Weights of a small transformer language model.
Architecture: LayerNorm before each block, learned positions, no biases in attention or MLP.
Each number is 50 + 10 x the weight over the matrix's rms, rounded and kept within 0 to 99. Layers, rows and columns count from 0.

# layer 5 MLP down, 128x1024, rms 0.16, rows 51-105, columns 512-639
46 56 33 49 45 55 40 46 40 49 55 47 42 50 42 50 40 28 48 51 55 59 53 51 34 45 51 66 49 58 49 46 57 23 48 39 47 34 63 40 51 32 58 46 68 60 63 45 49 46 53 46 58 52 48 61 55 48 58 52 66 35 52 42 47 48 50 36 57 42 57 60 48 41 45 60 39 44 51 62 51 60 40 37 34 55 48 60 54 50 56 38 44 41 40 39 56 48 55 45 49 44 49 50 46 51 45 51 62 48 46 25 53 54 47 49 54 42 37 56 54 47 33 46 49 48 49 61
47 45 41 48 57 59 48 51 44 38 50 48 59 44 36 46 54 37 37 38 44 38 53 40 53 43 51 59 49 72 56 51 41 50 32 65 38 63 64 72 67 55 40 58 36 54 46 54 54 44 45 41 42 64 43 56 57 45 54 27 62 42 52 45 51 44 41 53 62 68 32 53 50 62 51 43 36 61 61 53 43 67 45 58 71 56 51 38 50 40 55 46 55 40 41 44 61 44 56 45 55 60 68 43 75 37 56 52 50 35 48 61 45 47 54 41 39 55 16 45 54 36 58 56 48 65 47 53
52 59 61 61 43 31 52 47 47 37 36 40 67 58 67 45 54 33 48 64 35 50 38 64 35 40 59 47 45 54 64 52 50 43 49 61 49 49 39 56 48 47 55 27 30 44 63 37 67 56 43 58 37 59 35 54 41 54 56 67 46 53 63 49 52 54 53 48 50 40 49 65 52 58 46 37 65 48 40 59 44 39 39 48 54 57 55 49 48 51 50 41 44 54 64 51 59 74 37 43 49 47 54 58 58 61 46 41 66 46 56 64 50 58 59 48 54 45 57 48 70 58 55 64 43 45 49 59
42 50 47 42 60 39 40 56 59 54 48 47 37 44 50 63 38 69 55 57 51 51 49 42 53 64 59 52 53 51 59 52 51 33 43 45 53 54 59 40 42 48 57 36 55 49 32 51 53 52 38 51 48 49 39 26 54 63 52 40 52 48 38 54 39 58 56 54 57 53 53 50 43 45 76 35 53 49 60 51 69 47 39 60 45 36 53 39 38 67 41 44 55 53 52 37 33 55 57 34 61 41 60 54 29 52 57 75 35 54 60 57 49 56 50 41 64 44 52 46 53 42 54 44 36 45 62 47
56 47 49 31 57 57 42 31 67 41 60 62 56 42 43 58 43 63 63 39 59 28 49 45 75 49 74 45 44 42 73 59 59 44 44 51 47 31 58 51 38 50 45 63 64 57 35 47 52 50 58 55 46 53 57 46 56 49 50 47 47 60 45 49 40 49 40 51 47 40 51 55 61 37 53 29 46 45 49 63 59 44 41 53 50 60 40 61 47 61 39 44 52 64 58 52 53 54 45 53 52 55 61 54 63 58 35 33 45 62 53 57 49 56 52 45 43 47 33 53 58 44 47 56 56 68 60 50
56 43 31 62 72 52 59 53 63 44 57 60 55 35 65 50 47 55 49 43 53 52 47 47 49 51 41 61 52 46 44 40 43 30 34 39 57 54 42 62 44 39 46 57 40 53 43 64 19 54 53 52 66 46 56 49 63 41 59 39 57 54 60 60 50 33 50 45 45 58 40 46 45 55 46 48 81 35 50 48 62 38 54 57 52 31 55 53 61 57 50 65 48 61 57 44 51 51 38 42 34 32 52 46 43 41 54 46 34 51 48 60 56 41 48 36 36 45 51 50 32 46 43 46 50 60 57 64
49 49 53 66 44 52 34 59 73 37 51 44 46 68 13 52 40 59 39 43 58 50 43 43 50 62 25 32 55 71 43 60 59 61 40 46 38 44 40 55 46 40 41 61 61 63 49 42 55 50 45 61 57 50 43 41 57 30 47 51 41 52 63 63 51 71 43 39 27 36 62 43 42 62 57 51 52 41 54 60 54 69 37 33 53 49 47 52 47 54 45 55 51 52 65 43 63 49 51 43 38 59 35 63 81 65 32 46 67 58 40 61 46 31 48 61 41 27 56 40 67 34 52 50 32 59 46 44
65 42 51 44 52 59 57 52 51 62 48 51 67 55 31 54 58 43 54 44 48 42 53 41 56 58 69 56 44 41 48 49 52 52 55 44 50 69 63 52 38 54 57 70 50 59 47 41 60 53 49 48 42 68 60 54 48 59 60 48 37 48 45 52 53 49 46 39 38 37 46 61 48 61 47 62 39 52 54 49 31 70 38 52 41 45 46 53 55 60 44 54 61 50 36 50 64 45 50 38 35 51 48 62 59 39 63 37 49 53 55 51 25 41 46 62 50 40 37 47 43 36 51 68 49 57 56 59
53 34 45 33 47 42 38 41 45 46 69 38 46 55 58 61 73 60 45 44 54 62 54 66 48 51 50 53 49 34 49 44 62 54 40 58 45 72 46 52 54 49 47 52 53 45 58 44 50 55 42 48 58 44 48 43 45 53 66 63 70 45 45 39 52 44 72 41 42 62 57 42 43 44 59 41 54 65 56 62 58 52 52 58 47 36 35 53 40 34 54 42 22 37 38 45 47 28 40 43 50 47 60 42 44 42 43 30 74 69 62 63 54 43 40 46 45 63 58 55 61 45 58 57 78 55 36 47
48 52 47 62 26 42 61 54 47 52 51 42 43 31 42 47 48 55 54 40 52 52 74 39 56 51 14 46 48 46 47 48 42 47 41 40 36 35 44 60 49 57 49 45 60 45 55 41 53 63 59 56 35 53 59 47 37 45 60 54 44 46 47 60 58 54 49 62 45 56 49 51 54 54 34 69 41 42 66 48 39 32 34 80 37 50 53 52 62 64 53 45 56 38 38 70 59 44 55 45 58 47 53 55 66 52 57 28 29 54 47 40 45 46 59 51 54 42 43 61 45 40 43 55 60 38 51 42
46 54 53 52 39 66 47 57 46 57 56 49 48 48 39 51 61 60 48 49 56 69 57 48 56 50 51 43 57 46 41 52 32 53 62 46 57 66 47 51 52 50 52 54 35 64 52 48 56 58 49 50 62 40 47 60 51 56 69 58 55 53 23 49 47 36 50 42 53 60 51 53 69 56 28 51 47 58 57 51 58 33 45 52 58 46 46 52 51 54 49 51 41 48 21 41 43 55 44 45 47 47 55 33 49 44 56 40 69 47 48 44 37 63 56 47 59 52 57 54 59 69 60 56 63 67 61 51
52 55 49 58 38 70 50 56 36 52 56 64 70 71 41 57 48 34 43 59 45 59 36 54 59 46 49 51 61 47 54 67 53 58 46 46 69 33 50 52 63 55 64 60 41 41 43 39 25 62 72 54 52 64 39 35 53 63 66 56 47 47 56 71 49 67 46 54 69 42 38 51 43 58 48 47 41 49 73 53 31 17 53 44 60 44 62 53 61 58 42 49 35 60 69 43 43 49 51 62 55 43 52 36 51 76 37 74 45 55 48 38 56 68 39 44 51 45 56 55 55 48 76 59 52 60 48 60
47 62 35 56 42 43 49 37 53 45 46 62 51 51 46 50 52 57 47 58 53 46 39 62 42 48 51 51 45 63 67 51 40 41 43 55 57 29 41 63 55 56 60 57 65 74 45 45 39 62 59 60 57 51 40 43 51 64 45 43 43 70 39 27 60 34 61 51 51 52 57 61 43 53 53 67 42 44 45 47 49 71 46 39 46 51 44 58 52 61 46 52 37 57 61 64 68 44 59 65 52 45 42 53 58 43 46 52 51 58 43 39 57 50 58 51 51 54 53 45 35 55 42 43 56 40 52 56
65 59 64 41 63 59 62 52 54 50 35 48 59 58 49 53 44 35 65 39 62 56 67 58 44 45 57 52 43 46 65 62 34 58 51 66 45 36 49 51 46 41 49 60 61 58 45 57 65 52 46 34 43 39 58 50 45 58 45 45 54 57 66 30 48 37 56 56 73 53 49 43 44 42 56 50 39 53 30 31 50 43 69 48 64 60 35 48 65 41 57 40 44 42 56 45 49 43 32 49 66 58 45 36 37 60 42 22 48 41 51 44 41 51 36 42 63 39 62 43 47 63 56 49 32 44 54 51
34 48 42 44 47 44 72 54 61 56 59 54 39 49 50 48 41 67 59 42 55 52 66 47 49 35 46 61 54 55 46 41 49 68 42 52 54 34 50 49 47 57 47 64 69 43 47 42 35 65 55 49 40 44 56 46 56 56 50 57 70 35 52 61 44 51 42 52 46 62 51 52 52 47 51 48 47 30 70 45 62 69 52 48 38 22 42 51 50 62 62 50 63 58 44 52 39 58 42 74 49 53 59 54 44 39 48 47 48 47 56 59 39 34 46 41 43 38 42 44 41 40 56 47 40 42 41 56
42 37 48 54 45 50 44 46 51 45 37 57 43 44 47 58 63 25 51 63 45 46 45 65 57 51 43 51 55 50 47 61 66 63 55 53 58 47 63 33 56 44 54 57 63 53 52 66 50 39 62 40 58 40 50 68 41 51 39 44 60 47 60 54 55 44 60 46 30 41 36 53 70 61 48 47 64 47 42 61 51 53 47 50 40 37 52 51 48 56 60 44 46 63 36 63 58 56 52 43 63 52 47 47 58 59 55 38 64 55 30 39 46 38 41 41 50 60 31 55 56 61 65 40 47 61 34 44
56 41 47 32 56 44 65 55 64 40 52 75 38 32 61 33 49 53 46 57 50 55 56 49 48 57 50 52 52 63 62 60 54 51 46 55 33 72 39 51 46 50 54 40 58 56 60 58 49 50 63 36 37 75 41 56 41 49 26 38 37 56 51 69 32 53 58 32 32 41 46 65 52 68 51 55 47 55 71 47 52 41 51 48 44 46 56 49 56 38 26 38 58 41 42 35 37 29 52 61 44 60 58 48 57 51 48 55 58 48 53 61 43 58 46 34 48 59 49 66 51 55 34 44 54 41 37 39
62 55 30 45 30 48 33 36 51 52 52 39 47 60 79 45 68 59 60 53 38 49 63 60 51 38 67 71 60 38 66 58 52 55 47 54 49 44 40 66 51 42 44 54 51 48 48 39 36 32 43 43 48 39 40 49 69 51 70 59 58 52 42 55 44 55 58 39 38 55 73 47 42 53 63 58 53 60 54 53 35 46 43 41 47 49 42 43 49 51 51 62 55 47 55 52 41 50 42 45 51 56 38 46 40 45 43 46 73 43 64 59 61 56 49 54 43 37 67 56 67 54 49 65 46 23 65 53
34 45 51 66 48 41 39 33 74 46 37 60 44 48 30 53 49 57 36 62 37 53 44 37 66 68 47 47 59 30 44 60 44 56 44 56 49 65 76 45 50 50 45 67 68 46 53 56 58 55 46 46 47 46 34 40 50 49 48 55 68 55 54 68 59 39 56 35 49 44 57 49 38 50 67 41 38 52 52 26 23 46 65 38 48 64 57 32 47 54 50 65 63 40 57 53 52 42 49 49 28 59 57 62 41 61 68 43 53 45 40 36 43 58 48 51 49 41 55 59 39 74 44 49 43 49 60 27
42 25 53 45 53 46 40 36 68 52 46 50 61 61 51 59 41 60 64 36 40 58 46 49 56 53 52 48 40 48 48 54 66 58 53 60 67 45 45 41 63 48 43 66 45 39 52 47 51 41 41 45 53 45 44 42 39 59 40 54 72 61 45 62 59 53 65 40 52 47 47 49 62 44 49 32 52 46 25 48 66 41 47 57 34 45 54 65 41 41 57 49 48 54 57 62 33 58 55 43 57 50 48 31 41 48 66 51 46 41 58 54 50 35 57 49 38 54 55 32 52 46 56 37 48 75 76 34
55 37 48 60 47 64 51 47 43 56 54 35 45 41 53 47 72 36 48 56 51 47 57 51 48 63 37 42 52 51 59 47 31 57 52 45 45 40 52 56 61 55 53 48 56 45 51 48 37 53 52 66 41 59 57 63 39 65 56 54 38 44 55 63 49 53 39 57 67 39 55 48 54 44 66 65 45 50 65 43 50 45 70 65 40 55 47 56 67 41 39 59 65 46 54 59 39 48 54 67 44 58 44 51 47 47 53 56 35 49 50 51 64 42 29 61 45 51 51 64 40 62 48 64 46 52 50 61
53 53 57 62 56 53 53 33 36 37 46 52 59 53 52 59 46 38 51 41 57 55 42 50 44 63 57 46 56 57 29 47 40 42 43 68 75 31 28 54 50 48 47 36 34 30 56 53 41 42 47 46 45 32 43 63 56 64 40 34 45 54 47 43 60 38 46 60 47 63 46 67 53 39 57 45 49 46 58 58 46 43 40 53 49 45 50 68 39 41 56 53 49 43 54 49 24 61 51 63 53 50 55 30 64 51 48 45 50 45 69 60 55 31 45 70 41 53 34 40 62 41 51 50 42 39 45 43
56 47 56 42 54 63 36 50 51 49 48 37 61 49 46 56 56 50 72 57 44 47 67 28 44 56 61 46 32 34 46 53 55 53 53 45 58 39 68 40 35 41 39 47 43 39 48 55 62 39 48 54 55 46 52 64 35 38 35 60 54 48 39 61 45 71 24 44 41 56 43 30 57 45 32 52 33 45 29 48 46 55 53 54 47 52 56 39 50 70 68 50 58 45 42 40 56 43 41 61 47 49 41 60 33 59 60 51 29 72 45 52 46 54 47 49 66 73 66 42 49 45 51 47 56 47 44 47
53 39 45 45 54 60 49 48 39 60 38 39 44 55 37 50 48 51 38 60 64 46 73 40 49 58 56 55 37 65 49 53 58 54 52 42 69 74 58 41 50 47 45 70 53 59 30 44 44 50 25 42 42 64 76 49 35 59 61 67 50 30 51 51 54 39 66 49 51 56 56 59 57 54 49 51 46 49 47 40 47 33 59 49 59 38 60 48 39 47 55 40 52 54 40 64 52 54 49 37 61 63 64 49 56 51 55 58 61 41 46 44 45 57 48 68 58 44 50 49 44 46 36 59 49 64 41 51
43 47 64 46 39 51 40 58 45 48 51 46 50 39 45 48 51 37 88 62 48 42 47 41 58 61 31 56 65 42 34 48 50 51 49 52 39 58 60 43 44 57 60 47 30 57 44 61 41 43 52 46 62 51 25 51 32 52 35 72 58 36 55 41 44 42 70 40 49 75 54 69 58 45 57 61 63 43 64 35 61 50 41 64 30 38 45 44 44 72 55 49 56 47 52 46 50 47 45 57 57 35 49 57 55 63 45 47 52 46 64 51 50 44 62 50 59 54 49 49 31 44 40 59 50 45 41 54
46 49 58 53 63 57 42 64 56 50 42 38 52 48 47 47 39 49 63 31 42 54 26 64 68 51 52 50 65 48 57 53 55 35 61 34 46 74 56 62 58 61 68 69 55 47 50 56 52 60 56 55 52 50 50 37 41 36 62 62 48 48 39 56 49 64 46 42 42 38 62 58 36 50 50 61 58 47 35 40 49 34 39 52 57 49 59 49 54 62 33 41 39 50 77 50 50 49 52 58 60 40 53 64 48 60 46 45 59 37 57 61 41 72 49 54 49 43 63 55 47 45 51 40 59 49 73 53
48 66 55 67 52 56 55 52 40 37 56 55 53 63 54 60 52 34 46 49 61 36 38 42 45 54 57 56 47 64 30 51 65 32 60 38 52 36 49 59 51 76 59 45 59 47 38 59 48 50 46 60 46 54 51 58 68 58 46 57 57 50 59 42 57 58 50 56 37 60 42 62 57 53 59 59 44 52 61 44 59 64 44 56 56 65 50 59 50 40 64 40 49 63 38 43 62 52 47 41 36 49 49 42 51 45 66 58 48 42 45 45 53 53 54 48 42 46 32 32 49 51 52 61 59 72 36 68
47 57 37 53 55 48 47 58 37 46 61 61 36 59 57 57 39 53 49 38 30 59 61 44 60 34 45 17 51 51 63 74 56 56 62 47 57 57 61 40 48 55 50 48 43 46 22 60 56 52 56 29 49 46 58 56 53 64 47 49 49 48 42 35 40 55 55 61 49 46 48 56 62 42 50 41 46 54 46 44 56 60 45 49 51 48 47 43 44 46 53 71 41 55 45 48 45 45 42 34 57 53 47 45 30 51 52 61 47 51 50 48 48 63 36 42 50 68 46 36 43 50 56 46 77 33 43 54
47 13 52 38 52 39 53 55 62 68 43 32 58 49 56 39 58 59 54 63 36 49 40 52 37 57 55 35 58 44 36 50 52 41 49 52 41 36 45 54 41 29 42 42 44 52 49 50 44 59 45 63 50 46 38 50 51 63 66 60 73 44 55 42 55 56 39 46 44 60 40 43 48 49 62 39 43 40 52 43 53 38 41 52 50 54 49 60 51 55 57 23 51 66 57 55 48 47 47 58 35 46 43 58 65 39 44 54 40 35 46 58 60 27 53 33 73 38 60 49 49 62 42 51 53 53 35 51
40 60 47 44 53 62 52 52 49 44 51 56 49 42 47 54 53 44 65 30 56 49 39 30 66 50 79 52 49 56 61 58 63 43 58 47 46 45 54 49 49 52 47 32 49 51 42 42 41 58 43 39 60 31 72 60 64 50 51 60 37 58 58 76 46 50 73 43 62 53 44 49 46 53 54 51 58 59 74 62 47 49 42 54 60 88 49 42 66 50 50 49 35 46 43 50 59 32 54 38 53 50 64 39 61 28 46 42 43 45 58 36 49 39 61 50 47 59 43 53 41 59 52 57 62 47 44 57
65 53 57 47 64 44 54 43 46 48 48 62 58 59 41 49 43 38 40 55 42 52 52 44 60 38 42 53 39 50 54 41 42 44 61 71 55 39 68 46 41 50 41 59 20 42 51 58 47 58 63 40 40 54 42 56 59 50 46 38 42 50 55 60 58 62 51 52 47 46 61 49 46 64 47 38 59 40 45 28 53 29 31 52 53 42 40 49 41 62 22 45 50 42 53 59 42 32 47 36 49 43 41 40 58 49 48 42 47 48 55 48 44 40 43 42 39 51 52 61 31 57 29 36 61 42 37 49
48 41 54 52 54 40 63 50 58 51 57 34 52 51 43 60 53 56 49 60 48 54 49 39 62 67 41 55 40 53 44 45 60 49 36 50 57 61 43 50 47 30 44 53 45 50 49 62 51 54 52 46 50 34 47 55 49 50 53 55 48 67 37 40 66 62 51 47 39 33 53 38 64 51 41 45 48 30 56 64 62 38 46 51 45 40 28 52 57 43 49 48 68 55 53 66 50 54 42 47 58 41 47 40 59 61 34 31 63 43 62 57 60 48 46 41 47 51 49 43 28 54 74 50 53 75 53 57
46 53 49 53 51 52 65 55 48 51 45 53 33 47 56 51 57 65 49 51 32 65 48 52 58 42 46 54 58 52 54 79 51 60 44 58 57 50 64 54 49 57 62 45 47 61 58 53 50 52 54 62 66 40 47 26 52 48 53 55 48 54 39 30 45 44 48 50 48 34 54 43 51 57 54 58 52 52 36 51 40 47 60 67 57 51 64 54 54 35 58 38 47 41 50 54 38 70 53 47 49 52 51 40 41 42 43 68 23 56 42 50 33 42 54 35 57 51 55 60 31 50 59 43 74 39 52 50
60 51 45 55 44 51 47 35 71 55 53 60 58 36 39 62 44 46 48 49 38 63 61 33 60 25 51 57 37 52 50 54 57 62 39 47 51 62 71 51 66 32 38 54 41 41 43 44 64 51 42 53 57 47 62 41 66 66 43 35 54 59 51 40 67 53 53 41 69 54 43 48 62 42 33 52 48 60 57 42 59 61 54 48 39 50 39 54 41 55 52 53 61 52 64 49 31 24 65 43 41 46 47 54 79 54 39 52 57 54 37 50 46 41 42 50 24 59 39 63 48 51 56 57 42 55 52 42
58 60 44 72 52 47 49 47 62 51 58 40 43 36 55 51 31 44 35 48 66 46 44 58 55 46 52 45 46 36 60 44 47 77 68 36 34 46 51 45 53 45 48 48 50 54 27 68 66 37 40 42 55 49 58 57 54 40 58 55 45 56 60 54 44 44 53 55 44 62 50 41 42 54 46 54 64 38 35 56 60 60 58 72 43 47 37 51 51 51 63 64 49 65 63 48 41 45 78 54 50 57 43 68 40 38 41 63 75 51 60 52 32 54 44 40 36 49 60 71 37 37 52 65 53 63 67 72
51 51 53 47 41 56 49 51 53 57 54 38 43 51 54 43 64 39 63 61 62 66 37 37 65 43 48 50 43 44 35 46 47 57 43 58 41 55 34 56 55 40 51 43 35 44 44 43 60 36 45 52 55 62 60 60 35 37 54 46 71 57 52 52 36 40 52 53 50 27 51 48 48 50 55 57 59 56 41 62 59 65 72 50 42 41 46 45 45 62 48 33 73 47 37 36 61 32 47 55 60 47 55 53 53 62 42 51 69 36 39 64 46 61 56 53 49 46 62 51 43 37 46 53 42 63 44 33
44 50 42 49 48 57 40 50 53 46 34 44 48 64 67 40 31 48 33 50 61 41 41 52 46 39 51 29 44 59 35 42 47 63 45 58 46 43 35 48 47 37 45 59 41 43 50 47 50 48 34 55 40 46 44 52 41 35 55 44 50 56 45 52 55 45 38 46 60 43 49 46 72 77 54 51 52 66 53 51 49 66 47 62 44 62 45 56 34 60 47 48 45 46 53 53 51 55 56 51 46 44 39 51 46 48 58 62 51 51 62 28 48 59 42 43 50 41 78 56 61 44 56 30 55 46 57 33
43 53 43 49 42 66 56 76 64 48 41 53 75 47 44 61 27 53 49 43 60 42 48 51 25 61 31 44 29 66 42 35 32 47 44 55 58 48 52 52 46 60 51 52 31 59 55 50 48 39 62 35 49 45 40 54 43 69 49 65 52 51 24 47 57 40 54 53 40 40 51 58 41 48 52 50 52 36 43 45 42 46 26 53 64 47 52 49 43 33 44 44 46 62 46 37 59 54 48 59 35 28 59 44 59 50 65 39 34 54 73 49 43 33 34 39 42 52 37 41 53 31 50 53 43 43 60 59
40 54 43 54 56 29 57 62 57 40 55 40 35 51 54 33 49 59 56 30 43 41 58 21 49 38 46 37 61 60 39 62 51 51 44 58 69 52 37 51 47 38 39 36 38 50 53 49 56 43 57 49 43 36 41 57 67 64 51 41 40 42 42 42 33 49 44 36 59 43 55 44 70 40 69 47 49 47 47 42 62 52 65 64 44 60 64 53 44 48 48 77 51 56 51 45 45 48 47 70 41 64 42 65 30 44 45 62 40 47 60 64 44 39 52 30 39 46 48 48 53 46 49 39 36 41 43 45
53 43 55 61 33 65 47 49 47 62 47 50 59 33 52 46 43 32 58 63 46 50 46 63 50 55 45 32 58 55 46 55 44 57 46 59 53 51 57 47 63 61 52 47 51 45 47 56 42 59 34 49 58 50 53 53 50 50 45 27 50 50 55 53 53 85 44 35 52 48 49 57 52 52 44 44 58 64 59 35 53 41 53 51 46 50 52 46 52 31 53 60 56 50 52 52 39 39 66 51 57 53 48 71 46 48 42 42 61 60 44 56 33 46 49 49 58 63 31 43 48 60 65 44 34 38 42 46
50 37 55 46 57 47 54 72 57 50 59 52 51 53 49 45 47 50 49 48 37 56 58 30 34 38 55 34 40 31 60 53 61 53 50 52 38 38 32 40 24 53 44 40 59 70 62 36 64 49 51 46 51 52 42 37 41 42 35 44 44 53 44 42 36 49 39 62 41 45 38 60 51 66 38 38 45 54 58 56 50 49 43 67 49 49 64 52 39 41 51 47 59 24 42 52 49 65 47 67 53 33 45 63 59 55 64 40 43 49 45 43 66 54 79 46 46 52 49 47 59 34 33 40 51 43 36 48
54 60 55 59 45 49 54 48 42 26 57 10 35 54 50 46 54 56 44 41 58 42 48 65 62 61 63 47 70 43 59 40 25 63 47 47 55 39 61 58 75 40 59 61 43 54 60 46 35 63 60 51 52 62 39 34 45 53 36 50 53 70 47 28 38 42 41 46 56 65 59 38 46 27 44 57 38 62 42 80 58 41 55 36 58 50 60 51 65 49 42 49 47 44 41 45 59 38 33 46 45 60 55 60 27 37 41 49 57 49 37 46 37 74 54 55 49 52 65 62 59 64 47 28 59 50 42 59
40 47 45 32 29 51 47 61 44 58 44 50 52 50 61 62 63 57 34 57 58 60 54 68 57 42 58 44 59 65 63 51 60 48 53 62 75 47 52 34 51 56 48 69 59 40 34 69 41 53 56 49 55 52 40 46 59 63 59 24 44 35 47 61 48 54 56 59 50 60 44 47 61 44 41 39 40 64 47 69 54 29 55 43 42 65 60 44 36 48 62 51 49 64 54 47 50 26 45 57 64 43 53 54 42 42 49 47 63 38 46 83 29 54 62 55 45 57 42 64 60 38 46 77 47 32 63 49
60 33 43 59 55 60 45 61 61 40 51 60 49 61 64 26 38 54 59 52 37 52 43 49 40 37 53 33 61 55 47 41 46 37 52 54 46 53 59 48 40 34 40 62 44 60 54 52 62 50 53 53 47 33 58 54 47 19 51 46 61 35 56 58 43 62 56 50 24 70 60 57 44 47 52 48 63 52 62 52 50 63 40 49 66 71 42 48 45 36 36 45 59 45 39 53 43 53 54 44 60 53 63 51 46 60 48 47 61 42 54 48 57 54 77 66 33 68 60 54 28 50 51 37 65 42 52 43
40 41 53 32 54 51 53 50 49 46 44 65 54 35 49 52 51 36 51 52 53 66 55 44 53 50 29 50 48 60 48 61 45 56 37 43 48 44 54 52 43 40 40 47 50 50 47 41 64 59 37 47 46 38 79 42 46 66 43 38 41 62 42 56 35 51 59 54 68 49 70 52 46 39 50 51 63 40 50 57 52 52 49 47 53 36 49 47 47 56 50 56 55 52 64 44 49 55 45 48 55 59 48 25 50 50 53 51 33 44 52 68 59 48 43 57 55 45 44 32 55 47 50 56 45 37 42 40
64 59 63 45 54 28 41 55 65 52 50 51 45 48 41 53 43 45 35 56 55 48 50 52 33 62 42 47 47 38 37 53 31 70 62 49 52 36 44 47 59 51 58 61 65 55 48 53 60 51 47 41 48 64 51 58 42 64 44 51 32 45 54 33 76 39 34 40 43 45 73 55 49 63 53 64 70 41 60 51 52 40 50 41 42 53 51 43 45 51 32 51 47 50 62 47 56 44 40 58 42 27 70 63 64 46 36 34 40 46 38 36 54 53 40 54 42 47 49 32 35 42 38 53 59 46 67 40
42 41 50 35 50 50 52 48 41 42 45 48 53 53 45 51 41 33 50 56 51 63 53 42 60 43 51 49 65 47 48 66 56 49 44 49 56 53 52 54 58 51 38 64 52 21 47 41 42 39 67 48 68 48 40 41 46 72 59 40 52 41 58 39 40 47 55 45 61 51 34 54 51 47 32 47 47 64 45 54 51 29 36 54 46 48 52 38 50 49 38 64 47 67 44 57 29 56 53 42 44 45 40 40 68 57 45 56 56 47 42 39 49 35 63 56 37 51 53 34 42 43 31 39 52 45 39 61
53 46 56 57 49 55 64 47 54 39 62 48 50 72 63 38 53 39 44 70 52 56 34 50 44 41 46 41 58 69 29 54 48 52 53 51 51 58 56 51 53 37 50 63 40 49 53 64 41 51 43 63 48 58 52 40 49 53 59 50 33 32 61 41 50 63 31 56 51 48 28 61 56 45 57 41 53 47 51 48 43 55 62 50 53 54 35 48 52 68 63 56 51 46 48 58 71 61 46 53 43 62 45 61 53 63 48 37 41 65 43 42 58 68 41 37 58 56 38 54 53 49 49 44 58 46 41 49
68 55 50 26 45 46 59 36 51 44 53 45 46 54 50 59 59 60 44 52 62 45 61 49 39 70 66 41 55 64 39 49 57 39 51 49 46 47 38 53 46 38 69 47 36 45 53 60 59 59 54 49 53 52 48 57 39 34 50 61 52 53 52 31 55 44 27 46 35 58 59 33 61 45 47 35 62 53 37 58 44 40 56 66 58 52 47 40 54 52 45 63 49 46 66 43 37 48 51 47 54 59 52 49 41 64 41 31 57 51 36 62 62 43 58 42 44 48 64 70 65 42 42 58 60 57 47 61
49 40 56 56 58 47 51 53 40 66 27 59 67 55 55 54 50 51 62 45 58 45 56 37 59 52 34 52 34 46 34 56 32 53 44 45 58 47 33 48 47 42 50 50 40 47 58 37 50 62 46 50 49 50 49 52 54 40 49 43 72 49 55 43 53 59 51 50 59 50 53 60 47 51 50 58 52 39 39 46 53 63 56 66 55 47 57 34 44 57 60 48 57 54 43 45 49 41 55 51 53 36 38 34 55 47 66 41 60 63 46 43 28 49 55 69 59 56 30 32 61 44 47 42 62 62 46 40
41 53 40 45 56 50 48 46 54 47 55 37 42 45 51 62 48 51 54 65 44 35 60 50 45 63 75 46 44 59 58 43 55 42 68 40 56 52 59 56 56 42 49 56 70 39 45 57 40 55 70 33 50 45 54 55 44 61 32 49 37 47 49 45 55 47 41 58 39 62 35 51 34 44 44 56 52 45 54 55 54 35 60 26 77 46 51 50 65 57 30 46 45 37 21 43 48 57 56 44 57 47 54 66 51 26 31 50 41 51 35 48 77 60 48 52 51 67 44 66 56 60 55 43 37 55 69 56
32 65 53 49 43 37 54 44 56 50 54 52 36 47 47 47 42 63 48 56 56 41 45 55 45 51 57 66 42 32 37 54 47 40 66 50 48 59 62 65 49 42 46 49 42 28 54 51 80 53 60 48 46 50 41 78 43 28 62 50 41 41 31 45 54 51 49 57 54 53 47 42 43 57 42 48 61 32 50 46 35 43 38 23 50 51 45 63 51 61 44 52 50 57 51 57 46 75 64 51 53 54 48 49 32 56 52 52 34 61 50 62 43 41 44 62 58 47 44 32 45 53 70 55 47 45 46 74
45 47 66 49 52 73 59 52 45 56 46 48 46 54 50 47 59 48 55 53 59 54 39 55 47 49 57 69 40 47 57 56 40 44 66 38 72 45 50 49 42 42 65 49 30 60 46 55 49 43 49 41 49 67 57 27 41 45 66 59 73 42 51 37 56 50 47 54 39 49 39 54 42 35 67 59 50 49 61 67 49 38 50 51 40 54 29 33 56 31 34 53 50 49 61 44 70 68 45 56 42 57 58 60 63 49 54 67 41 39 51 49 39 35 46 56 43 52 60 52 34 60 43 58 42 43 57 67
54 46 48 59 62 49 43 63 61 47 51 43 55 43 49 53 34 42 45 48 53 60 41 55 54 53 57 40 44 64 55 52 43 43 42 52 43 42 70 48 47 47 50 68 45 69 39 42 68 55 46 62 44 42 48 51 42 29 35 55 51 50 45 65 47 70 50 56 46 54 63 37 74 58 41 53 43 40 55 38 51 45 48 63 45 62 39 36 51 47 45 42 59 50 53 50 46 51 47 33 31 38 58 51 43 40 40 51 34 57 40 49 59 48 53 46 52 37 60 42 47 38 44 36 51 50 44 48
58 60 51 67 51 40 52 43 37 48 49 60 39 56 48 41 68 54 54 46 56 38 49 49 48 43 49 52 60 47 45 40 61 29 63 36 35 32 36 56 42 30 53 68 51 50 42 50 50 41 58 48 75 43 62 56 49 53 55 59 40 48 66 52 45 33 50 61 44 48 40 44 63 34 69 32 37 46 50 52 53 47 60 48 32 35 39 37 51 59 52 46 56 44 50 62 52 49 39 48 49 48 54 59 33 40 41 46 56 54 56 62 48 40 56 59 45 54 47 42 51 53 52 44 53 45 25 42